{"n_layer": 10, "d_model": 512, "n_head": 4, "n_kv_head": 4, "head_dim": 128, "d_mlp": 1344, "vocab_size": 32768, "activation": "swiglu", "norm": "layernorm", "norm_place": "pre", "norm_eps": 1e-05, "positions": "rope", "rope_base": 1020.0, "rope_fraction": 0.5, "qk_norm": false, "attn_scale": 0.0884, "bias": "all", "tie_embeddings": false, "parallel_block": false, "extras": ["local attention windows", "paired heads", "gated attention", "value embeddings", "hashed n-gram embeddings", "an embedding shortcut", "skips across layers", "capped logits"], "init": "uniform", "init_std_qkv": 0.0278, "init_std_o": 0.0, "init_std_up": 0.0278, "init_std_down": 0.0, "optimizer": "muon", "lr": 0.00905, "lr_mult_o": 2.0, "lr_mult_down": 1.5, "beta1": 0.95, "lr_head": 0.00609, "grad_clip": 1.0, "warmup_steps": 200, "schedule": "wsd", "decay_fraction": 0.774, "decay_shape": "square", "final_lr_fraction": 0.0, "batch_tokens": 131072, "seq_len": 2048, "doc_mask": true, "train_tokens": 1243000000, "steps": 9484, "dataset": "wikipedia_en"}
Each number is 500 + 50 x the weight over its row's rms, rounded and kept within 0 to 999. Layers, rows and columns count from 0. Numbers have three digits each. The size before them is the row's rms in percent of the matrix's.

# layer 3 attention key, 512x512, rms 0.0945, rows 309-358, columns 0-63
084:621542520606445497574474413555464527549563496381376458500456561466524437492456397445525510564407426505638591469512541525424428411578527471494464459480463456461515499490453464385449480456401520
083:449470445497451492530553544482468472501504423499564505604486462475584519485448477477511410465591494498492490541509456469578605463533462512438375533499494531521557492502525464508450523436500491
081:511544343390590483505487407489447421530439531463474452442527520530570567519468459439541479455394474475391550570550573518545541447443508566491514528531548441532572400601484643526510502481456419
075:533473479529500510451446402407500466395502426555611558494534564480501586443526516546513517499446504486551505571513566500525434466454463521424500545532533600489366497424489371458473460556524482
087:532405524544490485527538483398499481533487499605467556451513396525468500514481458543497577552506589423486556473476459510429450584555492483536438527445457474414468531522506578535592523554557414
078:557461377495548482456450469424541401482563509512476522539549409538466506561459513498518447532476469544398453409461495480525427505497456551494551538515489592507486471477521564507540458540671522
081:527557505466518531553540493537497445559509553535525485475447464530470522554491478486444527465501549414509457528489485545551506449581529513538467467568492469532570447600450501488477467426485430
073:511440475537527537533524541570446473491410457406492523497409519389507424582516546504499580543572452521438449502515601472491505524564546522508588494480500467455492441444502473509477458498491532
074:550465428438454606382536521438476474453477467470505530535379520528532522507495413552544547405437555491554606498599479494532590451485628548502506484533544602527441520493431489515507523485424460
071:455452448450499465530532531459496473533522528508499517481488493481443540451587527553526502482562547500510506574498507491518561445472434613458494484447480381492505433446448517455541573596487460
081:459468434467458475516562517504475457513562597449523525459495547461565471551534453390527579501565459488479390546514476411516554500506506502479520454524485562539468500392557627496473430431449522
080:542525428453504492504496486462418547588559514509545498468499462533521497533525457501557479529557479498507510511456413427461576447450475542395468491466543485488465519374534591417510561461427484
077:525543541530524511533532540493475480618453479477550507511402622480512486415531436411511509573508510545590496498508524560497501503518639550495424549596399523463485520554570582538390496458491562
082:420551574559517483406463519572527544458458448462448565606511499451429428485449435535481483531629561512470414517451555567491489508498487456570455426543537590447503445489523415473511449518428549
073:507475464458492499538502566496505622525440502558604480458493446562489508498510455420511434571508482521623483436446510507481435435531380479484409472569550487427478555508519533551499514414452479
075:554450481541575514551524563538516581487489437400532486566563575562537467542394427412532428518483440512575524431599517505474474461519549527504480433473485537526544454515564562506484526468449535
087:522494427533536538490398415461422523465547554584458583564418487462402501480530552565441490525449430520472529434443470479501487479503365531483475543430509425463482585521475495448557577512541432
077:526524526440503494507483460543464519586458472590444489513491454482536518513483461498525542444524586490443411497494503502526449608505482445547502429588430488430458540509535521544453437534452521
081:559514449501537546509556579431471513538479469497412464467485499427507555503485488473585510548495494462582527607453455518467525578464610607546387480560453522441484479454500570537532563476476519
080:514495553527479493514529508517571479462450379485528469588535480505496442446480495485456502472542522406497635510500508452488479543529466461510464471431570469474512470455455569525544530506417466
080:396428476424475405545560492502457526512444478561540533529494535510498502447521510575421529547508568487492505580532486478495434508485488434470547529496515462434612549455513516484505411485456434
081:415538494448573486481502521536475542444491520624528453513440469453504501472539569611490452464629613467519460550425442526443470499478537480463582515479562517455452554444538462411551529558593441
077:519431600553477508561470506434489494474574505506481532477490552479566455466540445477485563458473446559502518570552502495592541482546581494414451477554476606458552483440497511526489417491602503
079:492431563503500548443565508409500442543493429439507478538537651412467558427508480596475465496570536448480551516531477544443443536497525534541418464462458533480547422455511520519528410542424496
081:571501457557556452501571482588517554538573499429429452481482525566514457490516450569483473421500559516512513543495532501475504503518515431527445534440415543484494537572389459570570426516530427
079:503495591551585469485543515494528555525543637418557544508434549500501551509416477450516501444465488453547408532508540473455536512559468436500521528403438408508523392445503556551460412482462474
086:576496442480605462420453442391551506547536475539567508435559420466541494419491435409542518573513541431488523412438571497517432500459431458583523456481458418500515474589388507374480513560581560
082:409447433477555535553555519553384515592543471471492518406461558526520535520489457561595487455491492438544539472528540554475557483535538543440442495520483477506533491506521475491520474527501484
084:517555448480495502494536537492503519524524592441464508531531501480516511482569557478472490444416519546484535439474444391495500420454522471537444488534378497583536445498512475490456532479480456
075:501491519553452450510497447446522547440466468463441504473502525522512558562513541596587524460473516514527505491531499567418447456470475434443529459454562466464581455507572522575515574484512574
083:552495494433474484495519493485511548464482446531560487506409495419574499530584495502454507598557532499534466465469530468494464504502448526425602481514551515457445621507463445528545459487505472
075:480539498472460533472567485543482494430507476571509589472498485567513550543499566491540521588441505456479489596562476489598436434496453529447553470539570566505485561538544509456545466483543376
077:385384517594486443392397598457469516576568553475494476546521513445495479492527521539444450486525516464501480557543465504451469547458610550449563462461460458467503461504481487518579548476616512
084:483488457558568341495591493449500487414438453497476450562576409496567509506506479502486547445534537449456523590504556557462551530493522509474471532441425555506419436457540459589491517487557487
076:561483588505473520527521465501480492453349428546483575453491516586508520483431441439514569474492546502481455603586531539456466580604511504525483524615494467429437415493475589478480451425544421
080:451454503558501419455522516451499555530433541430517494575470515532529455599536519444464483445472404500450496572498512493463498544449481505577579537431464448542473443457544409509475477569505526
084:489538507505470434558405478538476462538521534492527509417549485478519453494551502458586437483589417501444434436495492424490558401426494507544492436532458463489545423481445445445449459484489452
092:497463482480575506490418531527468536539460503551448576492505491485462494534461472409414491494580484487473503451298466506499499545539478522531544477553489460505538549415500542468493516498460507
076:511532542480520534481571436566535491428425537524526533544468552446494515548465550563442524513476497502352476456430450502495539473384456516473507563520488513530497518506512485419519554582507454
079:526501509606499514508422487562553491542504474539571484540496513397482459496479523479491501528511450570479466451459405542438420541553640472494499516487563517461556592449552604411570496470547446
083:587453526541606531419548581539591488426430416516448464560550508604493514382439443524534505399515502413502546591512553515459464520498550552466536497548425596541461439550542468577550509515601553
069:545487450505513447494547514480543622499516444450511564525513482468564455474471484425475539524497436551559535441455447490522507447573470503505494501487512433463518502522560485415437549493470481
087:588543535508461457517505487501449456480414485448514482545545491445507541571522533463495438448516436509589514536467526556508379643491386519481523495524533569571433525434516542484515559560473452
081:543467538568457494428471425522494522537463472496553458496580464524483445517476572438557506475425480510513513571510511563543572522368578461439545611528565540550501421483604539489579520473478487
092:574572478484528436487556533482437543434436467464533556521555512528508486507466511485498431467551550546502370486472534545436483522451488510479505398453548505489476437507495412481502573570499503
079:575624498592470430518459494510500501473497473484566572447525484449442530487442420606563434510528558520475546434481464577499527548548476515483545447426445548547515503518572477472491591583477534
080:565513513508449441507435556508500498501510467464444583396476496463513510585661419568503549509516586541605514442423484513449489474535530508478495534455478447506511482459559547425488495438442604
081:490516463495495475527458521536485475550423427625488498415522419506473549511509325512465506467515513539503442484481431548539498487564458534542474533497460524519449542551504505376434543474472510
073:543504459514549494488477387451455506517599552501471512508548453508493472461528590474564580480447458502391446507505522442499495502451422545460552463481571425486595421465445631566485526434505454
076:497513361406514476509460547562452525485502422459511442495481513617583486450478394482461467462462540513535522420450469481451482381399556494506585441557494476542561527584442512438511561489442531
# layer 3 attention query, 512x512, rms 0.0947, rows 310-359, columns 0-63
084:495429530434545519456528599517471586532492448491462556509481493557573520537434545517415432547603458507562496414487560591564369505505419490495443472482488497590497526554473486540517412489489497
085:530508455525434522470484476557532542466457525568506473480428490519414535594472419520476580488489409524575558531441505564445491618480515395536525499510424578523546497504508466424461484544484471
076:406524526395482496430400505475597544463464458533513544467451446546536533470559508528514460573470415521579562524401451470544546563554525568495476561453464556486522507481611554541574566475586530
083:469517566512513525464449479400543452545387474439538463430506434445529451480618557506529545568612508550541490581520464411492458482455521534477448504539456486475469452517593559548470460476478539
079:485475569526455448462439529514478559451497509534479432499470542471589504528503541517572622505479466509501499572400478456444591452532480499521501554520534491427609497610482537512474559521573492
081:522640553515416586465490414472450584476556529490510493484493476577456503510444527535492551496447397469560495456563415547600443517501549532540546509449496580544453453486457526515482474530550558
079:429414558520508433613515610508524508528502517604492418434544480463514494583482483435521516446407449505576546566483461539473465548509584443475489496455457529505564428553533492495401468486511461
077:461499390474424434513422532411421615456557462544517501482489439508489524514505477533561489538521496364579394532492607472481497494444560482498468371571485411475586471429567524519455484494564431
075:498466405471567377464514480547476433548490464521524485448491515406556512502555455487489462579606512533430483445512546522444481556477451474560554485495484496445506510571443484496520417472505503
079:489470512568575469558593486489552408492486423427486469525506536481510488520480530549501446427426632522456530490477416469531524442528481465513479470527497490544489531455442360550543517505497585
082:558475456506498477517568492479562492500485503502450438512561498449514598532571522572436540455443579429544432407437492534481473604479453442536565479545499495487499522546520430505428447485520573
078:472390492463511473536498541454491626465494561552555500525561521447525448462488489428577452434456571504554438483474437519463432466527455474498507406502456468522473487516515358496568513473504560
085:498519515440386458544496493582475529569614519512468423457582429564454519504524470623575590469480532466483495579447507397518476523511581475456443520550552560588433384481453550470427583531554546
073:487527587579425510504500411461570461491492454401419474406483602505578555414529481458490492508476492457436472490518461454590525571486499500560505498494455531525470537483518489528576543466491587
083:504530542439462451522556488520502436500444538452479506416491532584484430475478530538482463475488539507538430592474471581511444501486432538503448552490586483567490551496442407541456553559534603
089:377546375505550454483495512509556540580393522479581491449545439489554549490519490606448528445538433529528549474429578515503419485488504486454475644432426583503498483540366512631553586546515537
080:551508509601472458570564500491401490477489475538431503492475682447488442472508584524544452476522535531512436482478524465469477501463548431408490455528478543486521464509531593485487473485454531
085:502500467550509471505514538528537454520562500433528548513523466477470400533579582479483473515548582560508462484493456519422435421528426460406517450455439459543573501592499406479437470493535561
086:454413600473416578463588507512462537531503437461491484447505506562594464475492514505450515494474458449569405510509508492550435472447420489530496524654491513483438538445504526419533480416531504
083:570506418496515515479528543477501636490531510464461489534500449510433596531513535465538514582542499482530452457539488502572447577493554537573509504466493545501482494452535396487533495453463497
089:528500421442431454487473548491530535506481478506486526557482546598552474620526432500483486515478488493477438452554550442543564496559466545409452476481414426485563422453473557520551556499404522
079:523407469547516512485583558555575407548483491503553426518594523458538466490457501522437461455466491400469464431500511585552410569521460546542546448490531422594424492489529523512516445453465503
081:446544478443495418570548575402468485540481438536609508423483411481508485484570521493568475479497437432588498482487556450476479546450539505548495456526519472509496546553604591479517549465483511
085:564482500490497509509493493576470433545504552533505557467512474466570459568431459498457424493501485469514561470544451480510532458522522549547526532371517452536505498466580482428504614521531466
085:525515579480583646490408497598523447523525527478619491520534559430474376494503540519450511450492427592455609505563466533464527467473510568603522566524588488504497469535469403493511563506555547
087:466533485518492376502495585475493423527514450505497487564503482526494527491473434544586439428434469565533498595503492512462520495419472466520430428628570540513525461496565556498443602478485449
089:586441440426531503554443487506580425515428499481463433441550435466477449463515461372429489526534552502515434527483397511627529462393548514521462465438425519424372430436494489455458526489474405
087:559552420524508482464446491509471475395529432498582528529515524539573481508444365495451472471526493434528586541533564541564491461473443442523574574472531537425568424575459515505475553493544404
076:517569526531453468462461473574524436546476582473567504439508452403463551476587457424453519553536578504491461434470476443524598532537495547535544540480494514390528581394472499445528527480440556
086:465460480551382406542585535413530522471542454578451457509473459499489529445522472545471520452493504450540524453499420485520489563542553462562410504476552549547537458449593525502549501518501556
080:511519466510456484490516396448595520474531556475609410521503517571496521482466388424421587483532509483476495469411513538530475583509526489518500515457451473445507495415504488497459410505484463
082:449432418462597552456540519485546503455461566505616513438461496410419363481513503411550490402576541531443608476488494466527498517494469461556530487499554453457475548408594459554532449520529499
087:465454542388486577377443599490463555546571394568468648549459524547533458537536481467546467466570617462479568519489479434606419515384496617464475461509524406478484526467492515538484449497482444
077:448526511430462533514472517491501501523502543542541553457601501482477584546549533393514480517446463589474546465516504535432525498567557440575480511483464540534509507464565491510553428443553540
077:498471459481485541476451394543477473574539473462509489559506504515456529518474452525465526526486545492456520482538540506545393523471465526409490488458498471484566528586465463428505540488566487
088:503424437501547510466553577456439466517502520501512483527472543461487532515498458577402502468414439489503552501504579527443537546487575432525483546450512547482466461574476562441446487445533352
085:534510350506538453532522373500591459413529498411487474525531466547478502523554585607565519475516471538453408528432492482412494511453468477461495536502497478538445425506434454496465540507476586
075:545453422469532408506462549531540441409524515435600471409479507470620447479478511459506440475467407555486513470512479476518510537632527434510474614478466398447586468524455491446446486484444422
086:451416545404501514483584532506482449359443578451514493462496529493518446509578564418473462455476445510521494473526501532686446462463450450475535456528465361539436470558515423541519417418458548
091:419494509429544560400394508533416547451479543517486524624560614473522415519490541495545525472554564455486507461513530509558542475495443555469538518474475487501496456493570526537474557472556490
071:555444447461498452500517558486459418432435536494441524427510434570552515519539489484550469441502451506448418544484627539577437529449451461451466418564478427536513461517491521402528450419553461
089:435470426478494483491514443509515567471498443495555431516538517456534566427576494475473529593474594433448496519440441490522453495574503486520576476548483391449504488547550448485546456440513533
083:487477548518566539526491475465463539416467615474461527530392514480442478579489471413411516526484533469571491423477457522478394503496514469504487505516508463449484488614529418517428430452499500
084:491499526401443358519487462589497437506527370569466475549438548452491469448512514515541594549508555492478529498529450463488579508468488549501576512524528450367439537443466458405524536565576543
079:573461511531478503513522501485410499549540603497470495491493432573530390439555485417447536509462508578616443461558592382440546402407512569525594509544532533451460508504410503534521555470533481
083:467542556490454534508453551530425443542469566570446417488532465437504547596560569362396525545482560465494477476467429501460533426406525473552447468414488578492536513554505424495496509512591455
079:437499497525530462433515561415477500518520546463478538473502585536451475541551529415559504477542556541379554567509503410485487454456467526483494480537515474543523455551563484585456500572552512
073:508544619588458418470527501465497517481448516615553524583450514493527496507487475548532522509516458540511532470403449542482535510528448391483573549556482455484536517431483472467530573546567457
082:560504361536559405479504446532474496422477550528448502551509523402363580558526526483525462463592577480445471504532481568481502505515538461506486553488587562512465494486556502522519508559560566
082:469534565619620546521416465469539465546502486435496499440484470465494389586567570509453505492490460513581481481481429483549477541470510506455450561494531458537535461508505479532488494508505495